{
  "num_attention_heads": 2,
  "positions": "rope",
  "bias": "none",
  "init_std_up": 0.0466,
  "optimizer": "muon_variant",
  "doc_mask": true,
  "dataset": "wikipedia_en"
}
Each number is 128 + 32 x the weight over its row's rms, rounded and kept within 0 to 255. Layers, rows and columns count from 0. Numbers have three digits each. The size before them is the row's rms in percent of the matrix's.

# layer 9 MLP up, 384x96, rms 0.122, rows 143-215, columns 0-95
094:134067096080123129133102137125135175151166124124085151114151095113124163133077078121150129068100136098123157176146151135070145202185124117130146101103123077191134182103100085122125190140120039155170125148092088104107087103144144069129158181119149152105155141169176150144142164129133121103
093:165134165112164104181137151153167029167082090126111102126172163122060110085136126171107151124106117177093092099136128067096104171147191126127175143101142158138106156116182131143132066079146165108148145124105128139127099071177120138134115167087141098145104090070152085147149153102144134156
082:081100123122177114192140106149176097155149164068177167151151100107134149101130149125099147094177152181138110197139151113122153126101124136098217138155138122127108101134106153129090117081116175164107138144157131062154149100097142168097091103067181050119139133154157113090121070159122108149
115:156130116124179097105146082147154122162098141100100113174103130124139136167162072123087099153051118162105121160113126142129103087077177142066127189149158103109163142170206126112061112116138135154146168166185128155136111165070094108140107168084142094166129132117104159150127062086128081151
107:134102162161161081179144122126112142136142129082151111095101124118134078131130065055144077133113125171088194130100136121174144169138166107126155154150115120114178141189128116126184167080138082074089112158159157050127128122130104143088209145153134180105130132127148143089174145114164074131
073:091117137125127147135096124165160095107120135090119064099130140138136053085155155115165119086160112171142112101162152088190120129132145127108145105067154062137077101132178168114129100091079098162176134112145136118169103174128102192154079148060086100139099146043118104135144166153132127163
095:086087102105134124094123141113180114108141109111115124167166177119146235143126126146127157133053091187128134113135127120084104130134132220177130118123170097086085099165151103134156108084090111134141078078084125133126141134166070130148120126150117164067155156162087069102128159119102162108
124:093121055136133194111112155099100086089146095111123124194103106125097123126083120146133141064138101172110168143121154145108130235146140171118117127154115068135143096167062095176181167156134165128113067150148075162101126084118144149141135159131095141167186124108146124112116109106102103165
093:131188118090129115137204103155115113122133158109133159132090127148108116109148172140137152091082112158066118135156088155068146120155182139141088092146149057068094073123092122099072156173141174122094066158123116188146110113127113107117131138084154142154142117131147091102139107211198116150
106:110192167131127136123115168125061118127095181097116099119117101180154076135168166152157151110166146144112143162135137087107094161061099154130073120095167131104084129072114171136129159148129125098107125135113110184139079089098069168140068159198143125144105139080107153109213154117136110150
098:119164110071052107094123148186151142164115100144077101135140139095100179131159183095170148189115105135111126156144103156131080079088085083133100147147176082155098113165140153141146135119163085132104116134159117163150060168074132132113166124141127119176177139106153133111166107065099157192
079:109103145137122135159114124137125149125164131165104143035099141180095100120130146101183110061175194125118122141185121147095121127131119122153153075153103138082157112077173146128153088110152128059122142161147114130123105104139107094169144120191116070185103139172157168138084040102096117096
066:184129120092115124142157134128102143131175130132109085072195108130109133089096138197107136115143100144111121152143146138089131138144112152140172141164144166095161069149121020103142139047153122080087113123109188119157143158108171097113103117141079137176140158111145193094092068111164127165
112:041161134067115088161146088123105124126124106176128154129069154177121132161103131172137150125101069139165131104183110156049119106106125155203148136095079090071107151169127140163100129122092108080112180161099119112124162133076162176159151147125132138130143170138094159161080090099110123131
102:137153095049136112165157139102046114118115112051151158124096132099123153104116121108130124158162154182067129154170099121101103135137157200138118144133182176187115149128146111153070178135091143088116110104187084113175092132150099155110071076118166112125127113176137155139125138067113134111
112:060122109150154105144159122130131121171174135111154112110162159118094062185122118100098103132109096149151132216171032144109152188141104065132157122134155108096080105151169139070155076105147125123123141141140135125154166145102117124169125180138079143135098098086138135167109059168106108151
101:109131149165160090125128132113142097162092165136094109094154185073176157078103159148153123152142099109142126145170139110111125106157077160075155175138112101095150174109169159073113161149091109097044048131099128118128194141151114170094150141126185157164073107149090167109142160121118131176
106:104081102111115132122171182119104084158119184132148128171088146126132098117147126164150080112102173124175190124183163136132136124091104166104103118185133132155118125163106057115100137110085160121068096204151111163105081129147217106122167159111100135139121153140122061089149122139155108069
098:122116207100159127084114133134085124096100150119122105115103151181160108096127163162086133187151139206115172121140124163111149083168129126085104163109078120134138151131061144093116135148172147153140133064212116074076074134152082159070068145097125157141155132119129114079135157144134112132
097:156131159128107143087158126121080124134143130097093105163160194104143135110083138128175176133188124116163185117135164060059133104149130171123088130096066159101093120157169130081089068101135185140084120139155135134111157180165093180115140124111135109132093131188145165076144103097112089081
066:063112091200141104137146075138164087089137142152091131124135123135124103108098064102191184142167170140127179176136183127170142124081136102138122088093118089178130137180150152164150137173061112164089117170113124136179144131098140171129094131119126084101116105115108075120116188165137175131
111:106141160120104064153126187199110062159185172135088112107122125124111057146162135147153132127119100133135139049113138097171123105168064116082089087147088154068091105165148131129173181132114137162114110076104164151180108117129118155142132155124137159180133149085074154088120122131128121167
111:085065076075107131142106130100127077098080106162107140091173136108127143150168174098167149141151070113165161128145130135150140163099133099119122106169103156077136141188158103137159139147129242104150178098133110179144159083104127081116164127101105147101154121101162131160145073089086166126
102:070168115077129172124106146166194103110105077109108159093103121122163150128116085136166114154171131162060111132100243107117129129120145138131138078109134119101131156083160146156089112136108136067154174112103168088096147170135159143110087122111142148129138206110136165197140082132139141097
099:074157153133141120093130079185099117140100105154147136087149130109117103129110179154120107169187127154148149083168137170106094154111110163155076160045095184174150079121142082157103119109207144122127088152111118151124141138129127139164175094121047097079104078086166108142158106131097100127
099:094088181133147099135145146155135137149133095176085056130083122186132165100168186136168129100124133099203182124160127175145085063150098158092111160112175091122129123114118116060138180088153121092146132088192106102110156126154126171110150160129133064153125102127144109152123068114151155148
113:161126138127138152193178144092165083095205056112124097163136134143084075113104111099166053114116111080115118138143128103068132121157096149144109132061173100146128169156122134090094097152130173134107119105190112102136189147145126163103134140077101096123167208130109138134099113156116167108
105:106111158131064152091099146145105120148154092140099112157148090137129094165141219125153080163155158098185168119167144108139123142163145167112114135090179115079139117081139148120093080134143135166094112055168158131135089168130173137138109096086099119219053124093135146105089135149102121167
114:142172136129144135151156105075132071104129128085115103123134085167114091115112164153131183191090148147116104091142108130150137121173152089190186078138149106136128118123124140114095083217128208032089141146126114121122176125188140115092170125140148163135143138095141110091105093065133119125
097:116120140087155082163075082087170114167114085177111090115130127145141217202116125175104155089139141129157136132156130067144117116147127118170166106074050117129166081122165154094126101098135121103142150093143118154183178173114141084102172154139124107098081184147138093079136144104134135125
095:076173097151095121125128133084208106099131123123164123201047165194168119150163137104137129206146089133132129138138105118067094058128101166089111156102083127149113138144168096111099170165174126122120083136133134085149102153163154200127104144135116087133092147120168135148132108129164126162
087:115131175122126149094091121074156128134135125182103143050172148083139107125115119096118105088139115132162101117165121120167140090184125131143111141163102130132157170141164153068141167122151019120146146048132094118050137128118152130155161207161140103147180138116098092117166130075134154127
106:123147146142144121129118196146121131102171116144076080139154115137136132165193087139150169115067098121195158102108143096079128153174175098139159107127137103212071123124116133106117169190068110060103083116108126166096132130125126160111131159094060187136120136164083163173117128148116136152
088:097176120139125176155126122140092144171123171109142070116095185091126122129120154133124156095170120148098123159108102147116129139093112117120126127118075141138146137115150203150100120153077143190147143108139170129084141074134191127126110102167166168070027103219189142127139144148146098177
107:178152115070152115148107178128137105131090154081109102156136150108126164181096143104121089080070149160150142191134128106100199130142110159163079134144151143099134141164097109158150129199052129142086168087177123172171080117131155132172116170186087112114144142083132101154152089129081104133
108:101123088156135147113132114176115064150105093146101162140087063130092057175158106106127162090158078085146119127139158114093133180094118124138093143122117171162124101141187086164127146215114174105105142154123106121134093108134115135158106191096116092162146159179099168119214127099169134116
069:149182143177115152150177092144095087143116076128075103087077119095152192119140155146161161128145124137155104155159189102111102115127112093128076088133125148123182154122156141073189135090121113102118111107087085125139134128187146175136078124121115164179177096172138192121129073087182155118
098:153107085125184139127156093138177108117087097076149146111031141113128134068084130121135154130162152108145155135126172130100121222076107143159126142117075138135112085115150106182085107135111162177134128175142138167073120111106095099114129170101206151069138156137098161097106123113151132170
065:102144135074055125151145097167095094114148133127100121131172110161069130168164176143150088127165155119088093064095128121141141164149150097124112130118169085152202097144149077091125097073144129205119186071154097124137118117154117094161135169127131166129118137163113197133128093115091173174
124:116124111125084088126070138158102121125112100066143091128095150144115109083151157118128164229055085170163113116159133134092091219173157109118101151145156134155168152133138158099073159133138137081096092114178136176172134103090171129155173112108113150126125112127143198118138087140159122144
110:076158086134131125130136166166135102212114109084139144151170096121108125140127118137171142117102144088101158187123176109128097137148165156131141151194194110149091133134147060135132057071100133061085122118115131092139096178143110168089088093102147142186135108066173123104132171121130111168
114:116091148077151093159101123160209111205085134137135108096193140128127086161096155161126139139095109132147152138120156101164161074122076072093122186093149110118144128103119132129161113120127183147084108118168168112165032130092080085149090124151171120129169122121134154147064090133117127141
112:145125149127130072114159110073143103152133082076126079172119094141110147154165115187094172163101128142152126144083141073107074086102139102123093106158136080105136178117137134127138180194110156128129086061134185116098155172096087143153151110176140116136131121176112156133134152100075044174
110:167077160164106095140122171072159111144192112139086160137136119055058121172141126144159154163102168139120143173090146130163099161105074022127123100139150154125098133163175119110129112117173169099086087150178127075114146131095131165133134143126162136128136136108158109137097133125067161070
112:113188102120152156096133111101140117094125128102159121070095125156120122192146120150138162147110123074070106140146116096097073172164113152132068178140201103171101131175115145081122090100135125146072162176118184122139165123127069116107186174151150149156156181064121070123133091142129115106
099:177099170130139116140073134090142085135135176115156137109087107132094065162130167156108100150162136185139116174120134152096121137211182141186120137067072151085121066159125114138134164091098112135110136076137142114149165110098141157117150173125146124150103083166136153158069067105078078115
097:080169126115120123098090099154133121117152100122132110146144162162130112144192154141151151144134110102145160126151109141089137131157129152182097000150179151100104157130095098122095058166101157107074101076060130165112153167090117143130116159142110117089130089122081194131185124159143106111
073:147090175124147075075138135110123077104158103173125122089104062194077141082171152138137149140141118131116108119150127129105123169104148155187170122125069085144113101144123212113111115114072066145091140153128148126204152131121153098159123178133169111138136085078167141055127150123116094141
067:093152163145108161172071157163157142114151143120149163120179142191097111145104093169134162133083124076125198099091123106120124170083143169120151081135146124106059138129152192139071175166142129152127137116140158118113154174139183169166120129088109070115117064145117068116094161173111106157
112:140083101107100165139117117105144155102109105175089164180063143107100140142131175209153108191128055131164136117151123081176078136193135078164132105127115146155103086122129117073091109122149137117134061142157154090196096132139153122149166127102138095168196097094095101144139137126112099135
086:133104124145116127123024089129121082160129100098172077122164155187063141169142111158126168148039166137142135175160161097111067172127109106151149103069176147173112149136132145115069162137081119110100125127111095102151153137153117127164090146092145134096162159174104158156131102103101097111
101:078097152077087092173131138107081103057142059131117108142082122169139154121139117120062135126159106151145079141150112148097107140123151066109222175189121131137116193156130167116115143176111144087121193100134175181139159109181112160155141137127169126136132104133105124117146146072137112109
112:149113132139100129169125128120092112145126084080124107093182121151158108109128185125100170150099139118132115050162141130100166136141143042117104142146143139146119119169185135167176114147093159072040149171174139135184125100152035160137100137126094130093156160128095167089160119123136089171
076:183154153106075096099149091156162092096079125158110140108089129126123157104148051122143162172116130106175148116165140122157159159194078143144130144118151076105098114137159139060219110143183142147092106150091107159129140146143121143172084172147148089168144208113071122146124150112129124103
104:101101135119108088080138154128148082172141173157177138123144121121057112103127101144185089186085144166166192199150142114130109126076090129131126129112159083133104119090125144048102090127156091191086128100162132092105066115176151124159166144123158165123116144128106085090082094154143131152
117:148130131111144111099120113100154135197098130102149146098103111100133144170173174113180120163116124127029133154146134143098148175097132138106139169060082163124084095150150104152151144227162101130094095107129146100129121117156139120138101144141172136172051167170117110148187142085121087074
078:179165137068154099138118164158096134095136121091157088130108141139116128063177216157151156119123099133106081134129091119070099132116094155105106160149165109049171129145112071127116121119132173116171171088106107165115100152126126087133145125145139193165204081128172107136102080093143095115
114:138147112157178173134157137094121107165084174099144131143091149109138106185115137112179190132126160215150150123121124136055168104069078057143141150091149105057139085147077142138115107091135147131083131094136159142104166156075080102122156155110178143152128102149171155144113164129116091108
111:102070084103117117136181158113079126106123178142137159154076143141198114161122146140085161159112103088098176163112159094116087142084094155138143075138183119085166147194102135106131145136127086059132165159106127143126106132145134177076159131138123186116158107107099153097090125112053083086
121:125136040194113116097120100111148104142143136071151182098085149143105088131176131084114111160066164157133160079157094113064180137152153140116121121163139140120124090134159127140087053143172151079116150076133092105180161093196097129171100145110161126128134100110174173159118109120112104135
111:105082147148197100098159138120123119156114192108123185087160092156156108138133068087057115243090126127159094122172179082081102103155114123129090100125108115109102098111118088152138127182108117151153086136145140120116179139136101114126141137118206168155172116156153119116095151122112111162
092:138085145092148117091116114126177120127138154140151126098132175107104078110135054093158162129160140087079097136120139099095123087107138143129059094161191129155124147087162097111089164083195118180147155150110121138164120063139114137171161157095170104150151087132161143097143093061096096201
068:122132148083186129118107130164128148111129162151140100087188149207065131147107154127141156137144161133161118087071156141061100220096117113127174145115136069116084102108158129093135130132113145129100172114120108093189175094124200116097141145158092082109142076121129146053115148112103132136
103:132133108148109171160133111152125097173128136107144111142130117102127115169136202183119142181105117167085144139168046091141150094064085163156158149147129145046134108134146137123075158140091138141112137155101108095164126154111166034136085143145130060130170088097156100184113130078133159146
113:103117121123145103193148087101169128128147163141096156130110121072149112112143120063153103126108095095226144136118203158114111091185171094154171090137151121127108084146073110122152140080144120081097154111177161090147093157148141120162116155089142108139158078194174053131126142141145115144
113:173095108136098162145103111141127153157180158142118084107132149078113085185076152111148095111187140119125124153130159106130104147104074088115068092101130127159095178124133074165123130141126137146104114192171092136135136083188177180173143134145109052165135128071143071177116074126151146153
085:158107025103072151125117161132153124072101115130131152095168090121134109153099112087137109094144086108155209163111059120096111163096100185135105169103100151039131126173113089161105095159121193104100149144143149105159181074114122139105158130154112127098122135155168102153103128118107114130
112:157147092150107129085144082126105163140166163147136150142145118139150048094158149149147105231145070131088179191143088121181118140152150093124156110086133125069122087102116075164111134100121096110140131158154155073086141169178116117106067127092123136135162070164115150095110137133094088143
105:070146105129116111149133146190125128121047139121180113121163163177130119139142134106099128111117100143176123223117122114099039155114092135117122122130164128067115127158210106083130076095156152141136118134111159194112129124140137148168101134072154119045152132125101185122108159098135133158
106:127080162176141106136151122092118155159156182157115106149076049118140073103162142110121210083108141170141134122081102126147168118146132103155156050147142124156151120127176114128146124132143154068090140145151093065115157132201141087157068167119162130145146042120107101145131131127095116134
119:093154170149110126122080052179144107158131139122140114125139154110071111194150134122096137130100120112091168159094122151121141083114101133091112147149191063180139181103086109148079088149084098112126117151192138114139117117150135141117163173221111193128119174065130132131178110116134086137
121:136138109169143074144102095161186104137072164097119139147123107111130072155130108135150151187117125176191068160115110153141118125133127165168102118160118066135084099130163119069147109103101116095175144128164140105118132130157121159038121150183210122131079111157152192175120095137100094133
107:152079143148098132132129099119144134109091126131098148144129085168091123123165103162185092123161129151114140087154213049149111138092133106192036100152179134134084110153082101091164149071156179123117142092151136092087167131162074150154142136169118121185142133118128167092131114147079133104
# layer 9 MLP down (transposed), 384x96, rms 0.116, rows 143-214, columns 0-95
101:114168118201086105116161127122136098136109153129168088133179094091123146100194173146144134208140099111138124101111159119168104080091109150076137132180135166072111070135164159188121075108154177086085137120121138186121128134135108133159139125098144116195083137076068128113122085110139128157
095:140148195151133154072106090090093191134217134157157114158108152131124111146068145112124111124155154105078182077174115181106125145201124149116112115113095139167130113096079113144170134130136080119106064131111131072123171138104111173150150100181109134104125170157122089066132177144141140106
079:101130138123180161102110122113139158144157140065154120159162074157144155162169128130114122130139069128179098105088089162131152106079137085141175198110180137130136115112149121127088088166062107157140102185153083095044163151135130067134121157170154079093109184133120101131141147144090132077
107:145155188102124069180130083193187138113134067188138155134183108160098155134110119070138104144136065146153098135128099172074170125172124079116094145150112111159139135152120133066132127120122071111095162145151101108166149179163158094116090109080151142115170110129140151196111124102085106150
097:076137145114108144096056134148148129156098154156085095095131111077082162090185144151176084135114123139134105115124177114105144116063102133101119128138128140145154132132101155189106086192114135103101180138106137203069090150082215128139129151153129115157168112060139106178099169144099141132
078:162148086072147136122125065140131142165153175124146148150181094111175161154131123060123055096127136118115153090106114100117114128115158103151101112200155150153164105151110152116173163113108183107161145139118119091115183119092093097112132111101193176122134164155124092124154149099047116042
090:157119151152145117048213160191088139112093110204156184136166098170172114105078195114135089082142104122131148066117089111131122122122159106086112149135119135109076125101135106151150131132169106159059168159086141139170114137089137118096111165073161152116103139121150148087123133155120090155
139:167099098189104227146100172132142150120100137090099081130121131150106088145204133132102099150215111125118162111087146170102136131115133171123096120076168072087107129114104142084167141128114173152122119092130171121119111102111094105118128080161125183077090092178162156120178151139133092128
099:137145101139119133109152127149184167155125183164175114085110085139136142127158129123150138093123078108156094088091049132157094155160104177111112131132089161136162099109079103114126109107129127202142143185077126106125138086060142081122148205191151141161055117141102087119077137107159143144
094:163052145152112067110173114091171091151174137172143137166109136160076105130104093123110153076103121123150134082148131194160079115127096128096167134151124096105131157126062105097110154115160111183103149128135095146165130227137120111178123101080134106161121106156158107163179132091078161107
106:090093179141118153105152170085148123132154158137149006111144142134150136183121084093061116085118162149098149113127111115130090085102117146124175136159121146137140166124135110056201103162106139174152168114128142132073075135157119082213105105148138141144153159155153097138095105131100124117
075:138133094149112093100188164125131104165056120138218047145147118125133178137107121145087090121091094127159189095108112188117132093102162127108091160136105152146128164131089116121142113100129102109049140167131179136161132088175164109112171138150176179173185133082110131121125125142088114118
072:067099094084164123134185108084133110153112115104131137159098140112161157151133139089161065140109145144131124112131065121108170172119182112121133133157107151158181176121106125112091113090103138084147080173181137129113152132156085047144111137158192112117149090133135115243168140103132098163
104:148126097099185191100050159136161146119066214076129134096154136131092137114110140179162101078114101129092169123094150092128167130122145146142119137115121129174111122106102120087166114093098132172156044153127088142089083080143169134105212124151158136127178093141159149120097137122131117152
098:151143101192144084135125080123151110159109194093177133140183109114057145090177105115098097134170104155153111103159128171136114119101118163144170128109129111099106153109152093100194091108116102126156172100155101152128169153141105164148134154089084103205091097081127184183069130124128082098
103:191170126062118064121124135158162133120136118141176160122128081141141110109106118133125117156121117106065131157130171144127165079066094136179112133168189110098116077170134216104138107086189105161100123086085071145137131155135122139068117141175134132116071152119195144125122168124093126112
112:083088142114118106118140161067137131170125110132128140161127099141140135102129119093167107151141177191099159075157124161141137115019092165155154126133140153174181137110128097159176169181076096080113152111110121181081108077118129167162135118154079187127145098098113118112157112090116101065
104:166124047142120169182121109117116141122162047107133147142121132124168171172194062111172148113090094124125092105110082167066137082146140072105149113114131154046123115118109142132122126139170113132159158122134164086065075178089148143143164108122142117107130138139129150150173200150156137110
096:132126105165144113168146126123173148162092085122178127155128092118097150102124154060093072129142058167163167156089135151116087169175110120111115161128140143176093181161091126102108121085121130093073181078140151111121138085072126170147146199157112199127107074129111086140096159163137100127
113:135082092130153118190142164106186177110095175136114121143173120154077146114141109086110061141168140066138168117134167154138170098149079179130152073113130129110104166104117151184144112159113144126088133082183090112131152105154124136131107180052106195098059133107140135133118105147183118122
065:163108105121172168057113144107114144164134120112126127133070120115155144155165164103114054125122166106167126118128155088141092134078105060133157143109097156140169137114155046165164115114107152140201086200139065153086115120147140071113146128141104118131149159152103112173160193107108171159
110:161114060142139122146108102175152163132109175119125164095132109159183170083179178085133169128076111156104110076078101134196115161082159172131166139135126137152157120122135119091100114128103131134131109157081148165143074128054120086115140133132099115166086117084104132163186070084175110168
119:119163116145144157131116051115148117152154104091146124102108075061079141082186137113151093138020122125071104085099166142114120114120119125109176147144151124163209092125162143151166160135186148207128109108129145137138181127088155111139083130129160094160135166099131108164131146099099157124
102:165093106169120104111161122122059159150125134142235104163106123132083147112202147080111134137137091183135145132113089128147069154139089176099121139127122099124112110131108097099106134129147140141097089168164106166154066080104126190198120153169071107157087116147096112117143112128159138189
086:162146128158144060086138168113070174184156156135190121125119132155096160130131095122087186169136145141128135118146117122094121185141134064127136097110079176175134098107109158091136128071099057130179154130116156143132104098118150158122128115097088125214167137101046122116084129141100097106
099:107108102171141126113154114114089130167131148161140101163128123102158120204120157146053162080125165163145106170127060154074140155130189134089140128052053146125161170061165095128088173164155151129128140096149129186133093164106112108190120123142101113071099131115086133124144123155151124110
104:087092230133118171114151164183086160106135101128124174101134166109169145155102100155086138109125143177089164144133147129157125128093079100209117078138092162134136149101110124069064162149136081126119125167140166116141140101080105153147117103191162148072135147112108107125171137117128122058
102:114147048140116163113124126095173119076119157143155112142169127147155130118135110089118182101132152094088131122065168110142129087125063070101153107163113116122118120138145123206099111136192116114114136126158158156125149100156179080096152088162146146055146161096175157054118107115148142206
106:192097129162072139147067151120130148087086156166162137162112135090084138141129133125151128117161143124143111117149111129123100108109129171160114192130104141107121135152153100117119139098131064219170077088108155156130119095146182137124122122112105097091040095100082147115174095219106179142
089:160100110179131179151123170181124125126097124121172164161088128117101120092101144125129070150119170114052134157072086112095202145113082184098110140151155117124128177109089068162152152115191168159133164155092154112115111077161149141116056114160154140132078077098108107141088115134130152132
101:082112120142097137182123150094135106169186150124150146126161136088098123119168173167192120141102086079138094072198107173127131105131105136074113155080081192129077153129138077119161125162113134172137144114093144053181096136137142115137079146181104103095115104119081089153168175114120113137
081:116127131152097132116125168120144083164121093144173156102071093189097171146129093139053137147120141155135152128142087134121090143128108120187134080196102175158140155121111090140109104058161152085109159221125099176164107083121119164114090124152163128128127086146054105141171097163133094115
097:137127144136119125125120192106121175155121131141147205118120151098088074161071201153139124127158157128080129144148153117181165139140148169130130127134073130063150120116117133143132166134162120175146097101096153049146155062125095049155110076105150133098166078113085158092134118156075145087
073:135129151103122058124082136112173080124079141114097153120118146156136124096130139113146125141142092131146197146151144111076131145102130143073145142115163162150140148159140079082169117132063093076130141097100113171168096087113169162125092192084087122168237127132086177162105106174124143103
103:147107087152125076124156141136153104195137116056110192108121105115070116200131190149066072116142195110087151123112114121171122119165146142095128133155164154131145128141115116123130140169079159104091144126173125130160155118126070193120162069079167144131172150160096132123128117066136084111
121:114131131142137165128154109145047115125170120146107090161075115171123117150197148109112118121104119100138134098116143075099084118087205095140126151104157165156135107112099191124062175091148119141074115109130121154186157123100131151135124008168156170134162161164128122105098160131114121090
081:122094097061091103101153082114168135176085140163151198164104140120093146144133104169079092155134151136143122128121056147102160161148117114195117160184097178159123153176090124145088148124178135129171099132149093161124099137107104072082092129168119079083133144121105104157166136163077145079
096:128151170151159121094116093136141145172155093075100146103140100148133102083105102104219121095131098114113144136117099140090179056116179212104114086125110076119159118112092166140188101085060175112088169092125089103140100154165132129156117126111158111158137151178152147096131128118163184150
071:119083108117170106126101137094111100188102095145128130160083117109161150099124100101094109109107110163183135186167141105122206132091121163117130154151113167105171160131118174164096108152121173043136087209094085163089118130117144085132109170125133081124092096175141119151148188154119069106
118:186124126200154159117132126086077155126100115089118157124060141098076140113234120180097167092111157127169093050120110113125123107101153146127122069165124162112202160157131132126095111156145137129139184129137116157170155127118093111134096131168176155117153122087066110124153117137111080121
107:132144144190127167183184145094172142072115115176197142095168101183175155087164084131117155103156116118149171093159122119100126108115126089106087160128135185129076145154083096055130152066104134166120146132147127073128133120101112141127106164140112112142110126126123179067052163138158111125
112:187110131165125184078100116128106141107141140105108163123166165106086157105192141150135130124166161180102135147084083113147037141132148165146124145122104179131123146156112061164121195202147108095183133131063112164108101082104125106080132138148121175105093099120106104102111141139106126068
113:084080159149099105159162160105103159159155176083153149145119171140111140116151170145143126131079110114115182157116142107233111151092123116158093022158127175136149118103161107105118135111155139130176128138126078119122140087150121148115115131088056186091120082086129175104079084130144147126
110:126064112153104148095139101133098056127109109092114140172141140119173142097100158166130150175143106133156096095129180115112138079078145152101202142137137129122097084144158214148157111102095151101227143124119147118086102168174111171061124106123107132116130132097088193174122099129123142157
117:108092122148155139127176158165128118130119124126119088157141163123157124026109056092122091104137208140114180133141163121092079076117131146149152184100123089133103124096135089175132111100165085165185133131110132177103138086154178147112099094095110169132118131160184188086091160142139162114
109:175119109140101112107149118096135155112094138157149084103146130144158125097114117140178073132135123126133174134111091056157144172136171171169144133123108120111114086101131080146112108086135131141079110130133159170127234203132112126131223127097116132103116119098098170157105083106179067191
098:175119069228134163112143125121085178128130127153127122115113045127134067111144103103145134105105078130158118073135099149108136133163169120110139133073116131090128094167103117213132111100142170106078151140135169140181180117130144104114137134108206156097139117161196115129108127078159143104
079:156152151179066128131130165152120172158115106135143153144125102090115124095114127160112087195117159086202112100091117142147174166108129124120156156093099151194171154072077152097141208156067098116157059137127089133123128107080111073133126119151129101091069144117128099176133148108147161158
069:122159159111133155131108124081137116138127105109159085159107131130164116111134099062126045169073165114162152101100150076131111146084148126147151183130119141113179113128150142166159117121085189137143113144176099148135140090188104066108186137134134051065148130150142072179172179099127092111
108:156143156202087127189138129116168152096090097160121166142137071086130124137210135141094125221131078093168102130180099127171124139192144127116120103110100120061148138097122113109101132120127135135087173141149173091142127150118067082133127104140102093165144110134054173106123156146105160120
086:094166101224126139076130188129170093109133112144156171141168128092178113138173155164142116155165085141184140119097100158177138099095139088177127115085118141122114121061086099153138170095121122051099064147132122081128156138178081093145136147120157126129106113150080099084165122131112152114
090:167148057105068119104169126153123109072096151120137130125150134086108127138054126152152129096113146077194180161173133170152048161174133144174087097148159127156110110109119142137083100133136068173179163110117101110121101157133148185122147154100105144136109173044167117092128134114142122144
102:135154054189146088189174135075100136176140094107180108117146090099062076169172120120125170154084168119108076106148159131137124104078114107135129178098132141094119115130152107160117110136148145089099135166139156113069148143081105198097129157133102107158160127135103221142121112136090138120
089:111142119143130115161128193141121096129149124139094153155101155071150039078163143118171101131124131131162112180082125086116156108079199143153081137144125173133107105081074115152106114132186123165175138105082127142195142121171104157072123086116093154096118192092089126102143099109134157177
103:131164134152139112134141121097165161060067082136167130120098159151128163158100133095145148058103123115116144087139150198086102105183179118186156119117090148126157052128162080163105123054114140153111138125136182181138179134074092135094112140070110119136153117098179108126109107128149121174
108:107070130101132098150110130105134136166099088095132136071118123136112131150182132092146178079160129129145146159082127152137130181108103083168169113125040178093083134173134117102073130180090140161167131193104125151132174079104147110154200081142124152182105081137076117136136175135144122105
086:087144175179115141095108144081146082155185104137097097164116125120173118160116126050109124128154176140120115105156098151157099138176101083183139220159162110186092158068098146196092105159116137085103057149195105103125132126138091122156135093132120101108135123155138106117117131139170134121
107:079092155128113041125136149114103134080139183162131104150131088125170147127181145165107089203102144114116090157179135141124129111152150055097200122163071117147139113119089150126147126096124076127176158183076105121132091119116138166105090152154114064159169089164124066121128141136151125140
108:097181153146093155163100134117141085115132176098113032125090136145134137143099130112166184121088128104148098126073145135149117112150100099165121048091110146103142139100156140137185081131138182173098131122138151131108140155184167093163117117098100158162055151092163079154129141103150062183
115:183109114199139167066054144132124176063161116098082117127114175078126136089155129138134127160127128160085101168096081142107112080155138113121146093112086122118182119125101174129122142147169136111084221104097094126100186119161112165124080133177095129127112086151167124150173122133099148130
118:097077160151147103137199116079126114197144146111126118146099070133069062187168131135141102096100173161096152125134175160110166161142176072072132109154140104124140148109098092130141145189177155098095116128078156117104093161111096140166099137114106110146155161184139170108079159125135098088
097:048123131148178116100139107122101131136086144188127163172157115135121125141092136071191147087109064126086226131149142153148142111151155147144148117136059096135156081135123124124115065141158098079079129159159153099151180136134154078111168149127132127106103177112175158098166092121082157128
074:152133094120090093101117097114154145115112086106125126181099149055187121121078108127142040136121081160141144187136131118110158109106138113130109085138086181170192183179162119177122074108085099071131084123193153149130165163150112107130118144120173133128134160149130132172132173107100079149
101:089105193119124096092136169132130142146099080158140100107153132128113110147114180070057130156202129123141130144106122151169131130127155107144159085092173089070090134074138139201131098133143145069105100132157119157190145108111118079159160094118098084224132112140165146141109132163133178112
103:087125166117170119138097132131086080108088122099077154078130068173189132100138141103119123062184131181110099132163111086195142185081156104115175096148108166135114146140143128140159143168123106131140160195117120147155086089137148139179063175125100129128068118122110163151162063129127109135
109:124084165162088060119168087103112137149122108174199108142139107119138110131160091115051163167124037109167163182125115136101126146135137096110122086114107141132182124177157128179156129171134132104106146148206190098117133066134183116152158155087116099106112128114109112117118103069119135152
085:072122131102142145132119143138169135128146061112158134167092164068164135172118158157134121150146124205079136113122134194156078150149121101126218198132098065131135169118166136081156103059121088132127134115150124138122112103136146190104128056098124092102136173151112091112146130079106117136
101:113110119153124158119209151170131102069079156144145152117119164092118117185152113173110135139080162117132120135122070118155086130173102135115070090140145122126146101075125110118057157181129158154126125128143135208112061155087124137119146165182138113169146182078076098089128115089136137071
113:208087126165147089119056107088072134103149140095078160129131147155148094140093182147155105112126126119134124101170162142096123127145165134108120133124116121151127107135133120128130108060094146149151125119142128070127148075171067143207123114150178046154182111106176175115077176114144165163
103:109126125153113068082113108135157195181106139101145139052147163139131171117195150081107099126131078098114193057104109190161122101153133153102155162125160125126090065157124078117133131150124085144125112116108075119172171120114116169116140135130092138125199129147121128131179107078168183130
112:152154071158159123102106152114080104143153123112085118168060133181157103123178153199149140130139118114112147164082123145121122144096135119096157132118168126166091077096205099117091089100198120097202136167080151139118104101081129146113202139113111121100155137062080125135118146115169146146
106:104100109156148150202142158137102139096173119142158106117170108159114101117133112082096142135169060123182154142084109145098085145141165124062115137079132036144130128113098111136131174123151190144071094119171183156096122079145139093143136097121119164134175121157091064115173150135180163140